Part of a small language model's weights.
Architecture: RMSNorm before each block, learned and rotary positions, no biases in attention or MLP, untied embeddings.
Each number is 500 + 40 x the weight over the matrix's rms, rounded and kept within 0 to 999. Layers, rows and columns count from 0. Numbers have three digits each.

# gate: layer 10 MLP gate, 320x128, rms 0.107, rows 260-294, columns 0-127
# up: layer 10 MLP up, 320x128, rms 0.0961, rows 260-294, columns 0-127
# down: layer 10 MLP down (transposed), 320x128, rms 0.0925, rows 260-294, columns 0-127
gate260:506442508430463506488520511517458578520534500525522556503542548518465393491621516472507495511527518517514458568492549516496494484586467582500519444466455460531441490465558524497499494503528480538473468491483498512476508473519482485520508488513538457435471482534519499508540488484497526487487502539464535485481448483492494479477549584479508495471509533566468485456516505493428474465515
up260:489435442421473496515462506537514523477452479488541463466517522507532480455561510411532455534591454499432548467530510477521496438498436510487483500485466440519514473440518525510518487465471518509482525447504486422459506456508440482447513444547605449424453536515507487482532493458472506393481497488439559494477461520454526485522519516457469476534502435562483510476556509483473501544512
down260:479562489533516466494486477480504518468456479345486458462495575497468613495517472501509519560538441485534521475544471499523518450503475402453495511470578534480556534500462455440516518468484480515543514460498479440521484436526512528441503442523505502411498482499494481491520559362546510493474505457506512546470544556468515482502516544468462488589509564482562558542485467515452557558461
gate261:480461466481493505512504561489490535549547496457510569423496476515463429453510455503488511550503528511546530518502461528458421491475545505549532468502529495518515524609481471477512452509500468495491419555487476463495503593501509525481467454370516522518525506533425516534452458557547406581476456465489466574424451429513503522526520475554494476454462535432472507498529514509580543482542
up261:511471509459534435483501479536544484542507501393508561459489566541517490440531493537503436488533508515443501496497468419485457602478518534490495592467580497491524585507493550445473416536503501524530420517523503493471532518505502451467437474480513491561509483511468476504440410517528449571511424456491553487448458524470453536510469547528529495474412541402515431541494467522525518517480
down261:550473468472534521496405469517531489493461482398526455515468502485455502503461531492509481506553471457530533450442463492526511479459553462519483537551584503481560516511530543526478578532572451487526546517538477535450524570469493438491471515475502426490543510519476498544506507482503453515460513429572498506496453438493471512466501436505590440486522550381477511584508523482575488448517
gate262:446504499427502470470506511486550498488518443498440565524519504532469556465518473504558529452511516481505499606520510476491465506385534505479490472498477480493509529451396502442551484507506517505487535531479427500514545480482516424542515442486458500451500501548475504515479491519588481485512517458464511544492517490515497527515478553486500509484547499506586486494481500528449495509495
up262:470573515546485528502489538544512518477482547476450498481530499505494519444475494483577452481512499470505451508440512451558477539440512485472542474547471476499559434505478552543501492489534512492519481516511478497498525498496522533484456487542546475434455470498431503518556508481480460549443423449513459481549473475534427489495509467496491411504542530483483554579454442485605561538515
down262:448454510489528489594539575475424509519519459504490474494430545530535510473486452495502559513525537480456555618483491474471508477514482580524426487422500425453469496497522546465514463544553466548496472515495581525489428494479547515504473546490509470560481476489526518525552529488423531513514530521511540525482450534467463551442503462517454492500468500486490523496504537556511516438508
gate263:477470472482510501455416498522428536545499453551569540575453507562528482536490445503617521541479512518479498472502550466454495491455467523520517480488550542508485463495507515466463471492535510485482451541461472457498509500507475490540506550468496512537535487534569478462487512539509503513473514493479531569461505474501506497502571460463477516440482502511476512493580554464553514456442
up263:473524482480470514495433486492526508531507577543577519516538487551502500507539460488501557569485507422521494459546556515454511406433447487519586479539518450546515464446478547491467529566509530504518482473519411501570527465498545505540472415504583595494510492537584507509447554478588493453498492509464429536548552554527521508514517499476490500529461444487495423481502517554482477509532
down263:493530480503489530418498555454520531504453451541463452538542467492407510495479501534491590508477472473484454549448531487550524501506450559507580531528392503527464482467490476486446566501446557500477524512514497421578436506559470534573480450551461521462442443515437487513497561484495509541502492487526420528504469530491485528437489494491522487508531530481525469396527445490508503545536
gate264:498479506423426385432556489491429537503531474585476538523556470512446458493589445526534496555536606476505539517481533551496523436549469491519482454512495528573482482556477482474497479536548504570465444471442645472463505485419494556440529460442514583479563453428449478521554589543498524484526505534363530527528443413544485503493509526536510514463527492463507484433509479468508505450457
up264:490492497441493513560547496461474584537480566542436521609555450557460437512466524523503525542439611514568542493497545467530503515538463503465485437532455559481511492489547453580466457452494548509478562478533471497475532417532551557515464569538576601515510465547582517525486456485516527425465496527457504488492521506525502441485509414557456500521536475566438447582469500423528469493456
down264:540453487466523513462457539473486477462376546588512499555467470493499484478505509523537531459452512464624506481469448447526467513503531541485506569516447531465509531518477595499559515475451484539437602450546495485566469414461466549490463570498476518600485472566604515513482514528474473480460507490473506450526515554539458451556495497498506451487505426516416485455468479511486401506508
gate265:489463491509516485527519458544479520448530524544527542470506479507502485481499515583535528513439528505469483518522496525484535489522517508516512531594519496466491466561423507428524481520526454441436525533538474471504466472490478453480512541486476506514530499486576500544513527509470447538474499510535518438409461534457548459462537465445453493449522566498501512456496546527437481506428
up265:500488505411512418573510515486536537471509503459524555534444518558473472562458503465507525533532510386489493508514481447514489491442497541498515532439490478534485445481501519455480465542530523502495503488441518465453577495454505472465436484462507514447493535549445505493518525533552489513496486534491452514544477495569553528504494528543449490488478548530490463496530492502447502443424
down265:494467478533424517525511469512459480425499533450449552542483466495450479529457513480464473465528511480482510573494492509494547505541587428441525588556507482457537506482407482494496505461455442506543550484506493496516535478520497500483521514442438494501450507460482540532532415539577510549529549485476494471504464506498522497504511524415459501528471516418442478502525522509484519491463
gate266:445523469508443503539513486485440514539492452499438521536624592452457499529514504623505534482520507442522447577446473525450504457544466476537403494510539384473530506455424486527537451456536463490405523523530539534512503485463493547590451452533456457525557495563430452517520526537441443497500472516424527494412530519537513514487522564538480490465528577545469496446425423467455451492510
up266:514476549501443457491545551459483512493572461450483547453577514537459535454421464443492492537447559445493480440474414462473473471439476513410506575538492540476476561521526498380532472501465452503488469522434501505445547490492537492508514500491470464489473477487376493487441450530494496536428515557476496637510500472526560522517451511566537475497541529486578482516536509554499536460512
down266:490528485480499432593529554512476525484530522405474504477474514444529452482489541518487540508537526525514609535444512583486538513455543571493516531484531442504484540463532439438585440507530530475558564529421554480470460477497530491562538509484507474546532418530359462487514512539452461568491515528510448499492523545455502475478514570488503515411519559528521486441467502500539451534465
gate267:486481478494507489504513512421533536475587470510458472558570514483481480506533486478495512493409565429520515530496480506453562420608497577509450489498529432472438508550471541422465454505570521504493408504488496601440405517455504624590466461611457561496507534445562512569480520542471424497420482464534505525526530499514564560534554508514402616442382474574447394496458457505519461470473
up267:498498536484547536464552506515480515512547375460403511518483519482532528516454526498453470502446545452471500476488473433433511434565553470555437423460513444493543437555519619467366448440549520514482450560506465492479507537557463508495516536507455571445597521493460433512515477545528459514519494475491570496541520564495495499570572489458510469471422496531516481530533512503589519542408
down267:438496476490487547499531475484519502487521457503492468510523486494550476553423532526507571516477487478608497538481497514553504540528579462544562506510538497488519489468447551528417484478563453422416525511522477470505572542519507479442422442511557483571503495486526523496485587521500497517513537583544553529592651570464528475484576433514457485466433550500450505572455513513544557542449
gate268:481500450496489462529549456463513567494473528537529530471494588489499424514509438491525449405488516493543490483464466481465485536473517520505557497512533550611470534493477430488499511466526468512498529508494437496487527474499563470514464502515529499487509444517470474466550435528479537537519589485488558478516502523460483523466541480487477530488600516548495469544518505503489514491518
up268:536508473502482499478471548464511521435514487488580512537520557470483508560530513511454511487411499538532538519524515522559476493523484514475511533555502520539523386477542517450508499441543501472477463463500477560500405480542482518501464506586467481462511531507457505459483485474493506595499471489493507490496453551494550580476468501471561460513548492552559451516471490537524537506465
down268:518535416489456471495509543482463483519500534503522462548515515473529467528509490483423475490471564521445467457468400520485464470531483495530551581553520475500483510500570567515528464460422567512516463500506553504463538555463549579493589536482463543478496468513464480455499518504510488476537499489514469467522515545499494523522559546521473454450416491505516500464480569503520490441519
gate269:531434482539494457519564589422477480486503476534486560516490520519482535538546520543512500510490498478460519507536576524479473500533552558581460452531578439555460559518526522487529510477533468459451532478517482523523492553513517533503497478454491490495481513475453541467505569539588456466507529485429467516491484421517510494493534568529496517487526514537441510504461495452468435538485
up269:507466483534555463531423527465488455510497512543500576534480520462577527460511503519518538464519491473476553489532543494485473509459487485526467482487536491530517534450504508462507530487483469514528493434540473475488528472524555518491519526466525486492524553514484544491441512444563444514518515552467447529503509488518528457557497498430526470556521456496482505491456535497495526546554
down269:590535520489510522494474426524512483476496495523571483522581486432610526484477427508489472497515484531511496519497561532500546539477477504411483470596471551463523521487471477510455456497470526452458525485529540498489525460467444494460505519517436561458553482497544433506437521413491486483511494504500511422443494531516464529463464516461511534538475393515483502503550472468520558509564
gate270:489414533440481500465495468484445513555525468530518508469478516512517404535497535482479466530453516441486505498497509485517564491471516691514530502527450487473395506482494578420524493536494474497456465499455456505489463499514535532509513538479466538528520466531533494553523547487511492482446541486545461543531495531496511470523506522518553549502446544547528500509527524397493452519388
up270:539496431519457484497442418480500484436465463519535502490467561494482495592590434526504515493552480501488506478557544583464565479553478400504519484543496480459556465579501511490512556442543501478494512521541496498578468551576454489508419542480508501523510571446487509488455529582452557485496493493503459527464532550495548522510514530554467502439465475509451479503476527506495504476387
down270:484498468463421477388541520496453637446496501473496492473538448484483419529495459432477516539519543414447540572509519510533564603541485646507475525516398513537427541454529551473504489545490515492526465476508447480506511502512460491469461493476446501497514412512521525533518517451509477511579482513511463477524568479515566477524522501424471509494496569506478490466533583531468478540403
gate271:457533427466439485493426478483499469500550496448482490498506567466509489517503503503483501534486455413435487492472519598436522481462468542446479581503495446456449506538503527397574523515521585509469495450540562512513526542532502496449509523410493504524531492459525525459456497536484489528412469557494444496485523496539516468504462474556424545456487540498504430413564451407520441445471
up271:510424551426542464501517500552397459449510504508575452519463486491511520556537495474535479502569450475448384514512555504475537537490465478548545488560507555391509505493516522443540517464512474514447397492522490515518544553545495498519504485486556544529488529576535577451519469536453492544488532444533421488494571508490554399497484559494488564457440521484614498466420463454470458489445
down271:417486479453488424448557481468457498481529512512498451517495528483416479490500527522499524447555451470500482548414576501580476502537469454545451516530433465494473448518526466490515541544518471505525579522587503497464537570544438550489426492481541561496504510515563487506465526576545572502538523446488399443519577509547490564521602412555525451456479528494465433445487533530542516485578
gate272:480475521561441492526554604491475489518525432543448557509488536497467476474522515533508497546541519498555444516545534567458533505533541491474536488537611415614511510491466467475547483551615499458503463509444563529488483517509539505540501483433456562565485498469453473517517554571510485474444460409470518553492473407522488535485576477558503521407455544540429504486500458516431495506495
up272:514454489411529508469514457464481547510501523470519461498473527494502475527493522470501477489535479500435503498471459501532479532512561562537439461485489553451446536529569566508471502491477486550521592498554478459470482514512495484457507551427525458421503539480540525460499464486585478565524519585554510523497513507481546445469474488457514518506538552494515535466455570468494428435484
down272:492454497537502512507541536487489571548473491496447524478531513551531489547506526556480487509515501564467511505508519523467481451466534660501490492501519495555235491483443474493504570500512499475494478542475537593547534466464530533517452498444494477471429533529443504477519489472566533511498532527490514509488512526521469474525517485483470525495511435492490554489483529531456520489389
gate273:517469566518513575506492458494491571444485505483537505448560424454468429499547471532541451517519513465477520486513531531514534452562532606527451510509472439441401493473561600477484476544505481441517498513464493511457469492453494505511486527550471483486467483540552500572533438505520454501479488447503462466517504533468545555429513543462444519492457543502569469501564506470523458493445
up273:543541496552455507522514473548493452473528492510515474508575466504449485526491446524504549588440549576528463577555494511494519534431491420501456532556481478471583461568538516422499488450495486525469517570467557535428529567519495559492484506530487416537480502541482540422499466493546494478525478501462513496443418540565555512465533528514503447503459518428544454513513477450455457499528
down273:481466518479571486414500535491535480478449466474477548453513448513440428530516457485480486508526529420544498473480580428566585485552568578438605549421479497499456464444481535505511525497541484508470488449464482459500529479517480488547514464469567528593504513569485468547487477405472483487512515497484444421533553506477501530488524520506527489535587523556502481501558469520516494501518
gate274:477517502505489480481477533542508544479617503492537450443485428464498377552433479519483474518473578502487468454457524463502557523498496598492479491496479472503416639574576517398483556560541557522507551535540501576517461545515504528570470477501447540498569503475507457511523486512463471516482429519499547512411461471530491504535486493524500521492450510453533464454500486530558505452504
up274:482472512508475497477479433469423449585466461482521526529547538495492505443516430477495495411448504467441549489505426441478506466515475469482494481555581499379478535494403492537501536477482410477527513538553492434518538535455431498545533570480449456485453491508509451487427476508489494511488510472604452509530560517460443502460550487423486536485527476586460500516410525488430454545566
down274:464490535481445514423534449493509530465487495479478538414517425553429467453484440423513513491530454464492469512521463473521478551474550572471444433464518513479515526533472522539556508515502507539578505426495493467478451469499515475425432469475447449517466413588558536521451507551519475512413542539499439459522460505455508542490572557471502505455453474554421489536514611525495475549546
gate275:501487446540576495457484489502439527486562531533544416445496503442447437483543530479527431491510521514536513533406557478515537537551470529484494497491483436468503479521494541516507482514521464486516510543460458516480440521519404527469491570545435506540516480490515518497514464524537510501458482446506501448463461453432413510437490484486454526492531559490503473511548486489444438511472
up275:532530448522538524464477499537484466525501554458556532508491499485505515503515586523500439410454488518475541482426507512523468517462479467533456527501449396523501455514476549526555484474532501467450459488491555506515471496589474557512493563542511440559485501565479474511471488479529441515524490473468482474478521573494539499497500540498455528507522495544509490492462437452457490534596
down275:556504500543465526515446521523512507530504482512529511422585513459423510505457501578501472427530488506514518522454513512530533545498515506463522472475461443523488493530462466493507544479522517506480565474470517458502528471470467518456531500485522506512464474544408499563513510502454449571524486503446537475490437514451545371488479513574511494509512585541478502560446497505524534551518
gate276:454464427540513493519467577501521581520579459537425534558573556500452448531498601510528465502499552470543463570560569457435480514575583538588537456522507485577455495526530523461449485457514537452456505599520442510547446518519452603561500416468451514504551511551504591386568488560571454501518492469471497552538524413536552542514515543449479597438467493614507450548524455507487519461520
up276:542499608426534574573434439483635472503464498422483568456477507431461551536453457549465533456551581553532505485512473484511572487507429536558559571517442473531464484492493447471494539473528570506511478525526524519508486538463521483513484557522551489525456414433519577614476507524472588508490514420527477478527470503513546440480489543527544511452509505420443503436481461552518508536528
down276:512501449461517489467474572479518512483501501536533537575518507418411514468496472539465480464562551494400513437534483459519493529498525584467488614500434514591528528493479481440507554509518444483437465574441505555456567520552545549506527485548548511488421473517539517463502491562467498530573508473545483489543533497508565398456521518479584523453516583481542456409441524486471484496444
gate277:522480540542497475500488553475576506510468547486494537497504513528510463461473536526513501531485552501469538531475526469562545543501493519490596498495531488509473552514497443550493438488536529536524559488459511526540477493452486467501480493534481455565445483440486495529480538491511520505550456487432571457510467431497496521412499532494519519499531559493470518480519540507521519530505
up277:475447475463515542436517451553522533462493510484536417461474481440477509477512452456508479457408435513505545455571506445493510534562537519490547504465440477477521487491515497501470526493490522413502506518529486481520506517531556467480475507469575545489519474513492498515502453488462529542475509519580458536447542458429514551524459518520461492534513490492566522520512479557518560478503
down277:499531573500468500556481577477496537522535533512549514520472498572455530435505492488517526519481524455447505469474499509469498509489438533559460537445473515533500525485482485524482509448479549597439608483466485509489481512480488433500513490543482550504470484477518479508486439449461496548509506521478483448511550529512453473502475501581558477533506437520491520458490427506482498520526
gate278:513397427525496444566610580517429513473487459618528470505485500505475513513510502574531528543490486478516423465449522519482434534547572571589486486501555400419435515552529522528477469515542510471447477504462518497595517550477480472539484421466433466448468484421426469475527533541490467430446540531456499443504531481537500502408573571505488541434405563478523513496485470434487474573475
up278:522507643449454517447557547404479490461525452483486484519447506504497468548507466440446504471498542534482473529505485417506498500506511485420552460520482544461490526497462436465512547512506477515512491491556542541487372521485558436503493581535517529524506523461524532471545461488507489555541472549500512568493490474463496498446369479455542541488554502544519513506493445546542480482484
down278:456480440511471482473534518464515519429494370509487529582478488494478495536547501509513508527516519509594485492471531460495516478391528590553551495523472507473486527513505523446511465511548549450476515544514563523540518574475507488559418533514604475419527466417477484478498612607481465495511507549444457491533536573484474555564561476507504476432510481465486462478510509470477467531510
gate279:454445479500493468475479492450456500477509505459551508476490527506462480491527515500521517498473553568543543576549576553512473482578415506481460448502524462440477488401503475442435445507526533513510483503479541535532451416497459508508515538512427499427510549513568451546442566530521567406505453519479527525494538512486514510490449493519595549445561507546463477453482485489455522417495
up279:508517499514543469541471526475530505475560512480529532538541576445506454566421528468471516536441544495454487603500585480451543460481458479529501538509455455423500561485560494531487430508552494488517494529474535511569521454507515425477472429536459518513503484506452502452349520520533490495451464506542513533515456469455451519472503419443462480476526510520499502500523475520490469460520
down279:534560487504515509470418495496465480477446426521553529538491441456491532562449449509544518503441491509494517521582518512524510447446563553500531561478448476417449533534458550520472579510445408497460554515551553466529415468440538533426447509477520564541430454501540510526508506471469475486506476520502512532513444475493507434482495557465478564553481480474458548514455480498451514537506
gate280:475490489520468500457534461456512543584585490470445498447571595428413478539589441461517473505467568481564473512466531529409594495509554537542529452561582478557404543576497507448550468517509532414486503579464563561446446563453542535569515496518477537518517392415392494523582491602529502544473420465480503500469376478481518508459456475571451604400453561546461517492468445469487423412449
up280:494501509452468443587505434526565516477520446569564504524536509491482481489382478513403475546489545566501495440547503537535398527455538517560479534455503523487496515461587574507459432546526488415507435542461509469431516414457482465424656482443515569607490439422494511482520432517486502399540536529518553471505470470555532510512550501514585520481434519528421531525450601520473428478517
down280:606477482469472416513431500514495486473532522423466543527527491516556558520465432473471537545540516558476462449594494579525428567484556594551497521518481539520402533471547538436509497536517464491486511573544492536486545494424494485475530511437526503532465427441455547491542477580495476451558539615548579549551497475422502532488577512512520521420423560498488527488463615516537530540484
gate281:437542556489529554487534448431520514520498490465490443533506460503482427512556538542538501456504533447466508529467520534466520518497508501485515453480512462457486496500471510518437486510504462488464497531448544488467510502573493485527518519470469479476512551467578521504453540520554532517438500489481478504519475460573490418460493478526516502477458513448480520489492434456477475408551
up281:564475503441539456569449494498463543476552515527559594530498561591508512504478466410454517523524553456529464533512502585481516495511541499539550554544502526519522530577528497513534519520527515594541486448543495508530482490469541543467464545460467510515526521557459498547486500512491578506483527541532547430540487510456476505539453481469487492503511542532511499458496550413502553470445
down281:529492522398488476535484480458515438491475457409520584456502512482466521550488439554523512515542487519529456486417540518500443528486520506523445460483501444489489564444484481453499524462519422460476443498448478493458533523568516463523487548520513401505467469516473445549448494426495412456536474527531540475475426496473530551445474492521491517541539498545549455452489497467472506492468
gate282:485610476562506507462487579491491454522487532503488506459536594507509541512477518462574475547450524437520507495485486498472510490489477515486552474431547457522496452459482590519568526543535622538479474532463532502507515542499490588505460495473518524483550437542436482437561535525496464499543447552419504477440501475471541540513554491501520533445510479476479394489554514487497557452458
up282:485545469549538492502515528462548512408570570464525458377585448486495510532456535556550507519473550527421505499515541411534442500455443487518546479499513463525512551512542593486539513514544500499556553535402488503527522560483415488454459511510552460519508477441386544516592472521533521516533483527474505529507458426435530522478577486537522525506480518566527484482464511522519543477589
down282:490535443568523539521527512408521557464458491518469587443494564497422520516518552525489547502521504538474538542421530520515460433507478492512463466452585469559464526482459467458506476584495482492456494549493500488499505491468466466478487566449568508460473386468515501522548527613560510468524530460481479415454530440562534545516494550514492460469505553534525467440539523452537540486413
gate283:510440500443520478544517550482481525504491483544541471494473520590492455513486478537498512512473581468530484488552521525513531420557442550409551440521503459446490490553550446452482486440480567514518538540556454489448530477556599446522442555519465510504522492513505491493500567524421526511518502541546487520495489502487511489518559574503520521495506473472489476479538588543512608468419
up283:497579561490432470454526543386486459440495470489488498539545509455486511558495490503532541434576458507552586511516527458503516575526492464506459505552477566545502486425464574497509506563537457514548487453486485567547508532497534470526493466489476484491465538527543481494502486488531516439588482385547517504573489518576485502405482469478473509511521477522466521533398460534536423536580
down283:503447497461496516465432472531489484551395499486549451436424470554503496486413526511526506572470546495610474451497547492482527497497488503536557492514559404447500448527521463493440502555479572517522514457521452458473544485517544573460498516557445508499544478491523534566520543446499441496424489490541461513506543565496503542538472495488480514536485490502457457522470594487441559557461
gate284:483435404449561527531547495549480595509562484494447449448501475475468531528525479473504437543477574470480547482548525492485500509511450497573503455554496477498470539497479533508466465443456487535458514575387506528559493581532516520448457513467521543506505458499478490546492535538512492460496477479523616435519558500490542509516556472586473604489532524513553574444568574520480523402504
up284:454479365474461553477496433485497556579475483488490506495510519436445520513507471483465452596475497477513569473528551497514532470485505513541489408444490544457487446494435488543464494484462453523411504486422496566573495471501537520540434518412542551421545482577530506525522481546473443461499487460528546485450455490488552576531502487559440551484515485511459447479541527534493509463541
down284:482538482485494497492570481487536485508498501445481568476479578456459514473535484631562441594449539544528526563544473444524547574539452596528514481455494414506539547503488503490499482481518433512479587473516489490464424486492521514506460454549456535575501451488515497513504455461444545518536498514491483510435548498560545522490560434484451410475505469477471464511539519504512444514432
gate285:476481518499541520446537463476533484543524524478545442451457558453524480506586495450560506528506480427517512518507526535419611515436454560502493481487494493489384593499523509483551528516460519542534463537555438527510480466516545515522468485509465554451554548497495507441442487528440518470479502455522458488469514524513520434541471456480479590451473451454515569484531464493480509429419
up285:490504533489514502497474500500479447543478477506471517544541549505533547545552424450494513517558492520474496500525490603392561531470478494515468511467523511544434537478472496519482542460494479485520462520550457567496463487502503486564494411532510568455453478496481509461426586519433490502460527475514505505519507536472543547522466519532507658448496477495437505532488469482444519491469
down285:474501513503540479458467487513481519476505506473530475500537448502422490510436536584512534497452517476476526443408490447631444528533464494530504454526458530450506422491494519541483451440498512549465534484495488503493501500478464536521497513503489483565511457600476534515507488455542486505567451508511474474501469489469476510503534535529527378535477551506489526448477551514487482544546
gate286:497465488447503540469485489473502500534556502547488552513543526452469493471481427496482516479497488491587427476505514493458502473488463504503501526558490502494472464463504504508464512479466559491472489464487475512514461504477467527468493530498554520470502486498418452548496529499542499451535468514536489537452556414480511505513439461458491483510519497503501483564507494526501482507466
up286:433520534506576483482538535418479539547497503509467503535432512523498462519521516469470534453594481503551477466491522504471456541492541490457484479474569466463499508498462526481484526491520500528579471525508485539516484509477498593550569495484522486496501500444553504542495536533512506591485496470510561486547564538457518433508498519493505490433508465469439510458506486503458444524560
down286:610516462468525493513488502516469473528449494487505504449518519445488487555467479519494433518442502454492516521512506508515468469441520499422526458455562475508491473475544450456561556507447570467516499518471532532534563517544443413472559519465536529542475485517463486523511519481516473482496494557486505504458490512485572499470459525462560555488568495530517418418535504450523467498576
gate287:473490502581433498491500601515450511512539443419508513536543481518451534479540539525480512535542516489517487484480557553525462542509466507562549426488499475513490526542398525470575543542519505507523482472484502482491480479447383567501485443482483483534551456549515534529561468541545511476481395461420489540477447437558512543506527515535555552455455496562530481471449506521427535500505
up287:474554517480462487459508449518572497453532455401439499513541521505501534512547436496478509543580467479497587445514460520496510471468434473541499521515502403482526611541558495409571600561500459532533445487488518503472540487542360522440597523492504427575516492481548564481540517500525468477462504466434472454444476514560543476546446465597501567508451498588555508517447490499426468531515
down287:476601550478517515546512407512518493533536420454505501438558479534399533496551477501463550489528493472529447430479431468543464541543460527481517525525553401460467542522550513451549568560543450512530588511453427498485523503514452465497581487527523494477487528509495501494490544515453536502540464559451508510530442472404567550559443521520461538539389587509543472540510480487509514466402
gate288:487490462500379463488511503422417508608531462492445497540578564543503518442484539543431435546495488397502550488534532522469551468540455533519437488507500522480490466529545526584492446523533450478455477504502509536572521480524490576443469498518463477497544491463539580508520521529537480524488459501527484509399502462547508495467491568544516518477538528518494431441575495500460492488497
up288:494560499431501567493499508468516453578446537567473502580482545536527525512482576469501554443540458471525501545455523544444383503516470456501449484483545444540503403531477513554582419451521573450519501537415446598501499551524553501507506432497579531510516464521545523435464573520487497519477439524506520538516550525478444463553518500444474528448503457452440502519555479485474519483450
down288:502543533525527558444478578541511471454477513533571549581446470503466502544492526544477512487569512508583536562503501524456462483606486537476498519485447435536432461482465514460531474482469528421493445496469428512422500478432561525513567528484539484407520542506474476485475470401469511460480492531564606472464439564543484456471516525468521542651467510495550475510474466539569482484456
gate289:504471458543558489449580503446552498522490512534450475512506497478524515496563583532537450472575516519442493486543460549384507498571543560585537533494588492602424560532503515582526507540580493462471489525509525569582477621527446484537540475474505538511434472433430502502538548530599450539507535529510431469525450490556516516443498512578480652452516526495455500460444546484453405461499
up289:479484437484567446609521544469421516479472492511444493480532525604519521451539607505527515465495552464473568516529535532470558538576538521581526510482562500541553448475404470489435502475483402522399530442455440500438448476540504603478552501493509523494577548514496475574562471486519492503456475559557455445567453410514423542593539501500521470517500489469477455573432529502492525491520
down289:549511478576490472501491538537484489495445484602537471520575555537662567501477529522554538528455519508489482529486538545485509509386521449486509470523469516429460514524501501480554551495484526466503505483482504501526475525413473569457545453570425493454571592517466537498509469366540530515468499486505472509477461477505499603543536350465491467527433487416460481490422492465507518524549
gate290:518541499526464508523440532475467479456537549498423547492520562500491476517566388466475511509513461516560481559543490477507471451462488477506472551538547486479499546432486501469540593512504512529524509519482513553514478541449476558516495443447427544589473542514518507486513513523497523455515496529493511423473528439517551486490556469474516501464503530551465486476516481502488413508536
up290:489536520471440472468587502497454455453513489483544452462515468466524523526466454533552492481538519552460455490510464476493458441509593466526468462597546463456522469501485555467565511538504497422516505468476440493507519525531484426484532514432510453463518547517462540421526497530522559573504492514517513532497458548544503536506467568496517498496506505516529488490532503529432471489540
down290:507482452477485481467498465410523504549533490516475481499487557442488552491511607494511555429480533528527569452485464567520520465432487453527590471458448509516508525471497506532459539525544488448535562522454538509582474479462450469545523529513478501528516481433477485459527532553466500498451503508507469456491501450477441492548533452516512544467487534521564512498433516546548486504459
gate291:489482520454508525485454508416420502627542461476484507539568553538471509527484533507476507442526557493506525541516449561418479484540512497458449442538531477525527470488436500515520490536538518495453525492408572575536501486517524542548490541473512504545514508514498547488534513559520549497506473495523490461457389429509487471505464562513498469435482572486448461437440478540521511496409
up291:477502409494453437570497448492458497527472486461538495467542475494532494535488501459535408479486478511549501508622541481453496535489486465508485490503562531498538506545424484465521510526451498490466535540507546501511452533470550563475450471436497531565539496553490490451508496504539539514514532491536463439533434478500461509556521473446493456504470471529486544574543538510452477549461
down291:522474465497484462506482522557507438485509458491526490487436440443551495459495538482524536506554496487486518517523493503523475482475496435560516459458459507510619486534595505524499546570486489417456492436533520457519478502458529499433505542539507499520504554507505442509491502382530516527548536496436486553456522512488496531533519481468463477625463478484539498553532452478498440569492
gate292:537514453489498497512496533446557537470586490516519575476514500518495498502532459622511521462406534474522546518489481468513509497552489640537533491479463478492397575533502570441550526500561468514465498523474558541501415528465506544541447457490471541496463462510542553542492479501489441443466539501493486519486491425501505555392486598485490558487456468544504471468493493468474443524478
up292:506492538485503470542466538462528484473464399526455599452500489555546534543512536490526508405478481508454517536551455579516497522509486499473488527477468537488539469451456515487504503532535403564455470492506516493483510424474513495512413455474461519470500501502575493608461482457440569458470549472537502497514548416469539529467515489433539472528496484476467527438531479540522554493476
down292:512518500458564535541503509514551452560502515527512453507550564560614505506479523537484476561521471611481455431475539515416481485469508451501488483403524525492542487504537524505508526466521482494541479456560469498513460479525493480547430455537535518441444485477493487495471467322480536435483496495564517507597544535462492477470501444520492499569478419447461560513524499516525518498578
gate293:490451463617463496483564497459475506469497551455537523497504522444480493484509567517446511488423525500524513502466482478516493546577534547471458497520489442442472432512512527481514420506506441451458469485454481524511428451465444542516442577558553465528503490529460465479556390517494466539490448473522542467462521549537477557494471534477492493469470520567556423461525527538470537552500
up293:513473503514515469482473515459475530535485530371577482513512520464503486448510525468584507445435494601514440485451580491489508511495480536481471513546503513437487501521519502518494463417479480519463515503510504552483539504533496561503504455500540518490522486473451472513474491508514511493523497546462419511516531611567473447473531491526558515510493523432539484543525574533489514420516
down293:455525508484478494518525494480545512454537408514486494518505490518501543495537520471366517473472530429559525567479496443497502490501491474451539496493514527536545487478474462485523564450488485449534473505446450468474529529471488489475483445520540479497511562412512536552554569510473455500515506493484530578488465455501465492447521432453556447488438513529551536475467483481445488477440
gate294:456461439535509418564477471502490524511491437526484500472550511473494492464612496528548490505505509495531509511514442548476469490450493454480521510526489460539540495489433459441524465496591494483440435564491527516507478534485452502449441458488528558481589515518492439547479503528468506479460454493450528470485430521570557534503495471498468505494508573519476515457560463476434536441474
up294:622499558453533456513454503541572530498493495518487506471531459493473486477526570510431511531493464501447465455492528452497497498501448467547536479447522578538499448496505484527465564511456519477450551492443464560570477481491534453466449535503493499489466500558518487490440560553457526473549516518479517468556415507508517521471564537550495514465461495552469514501459529505515516507460
down294:525500413532489483487481513555553474482538513519465481483474549509391490544462523494472568439546486520492462523491439485516572466555456440536481429572523498441546509498485518517470422546490530483492516428531506535440522541493546540522500512522471457521512511474471514511557488447532513564475512424467559586458489507522473514505450494459489449564492452516516436491493425476521457531510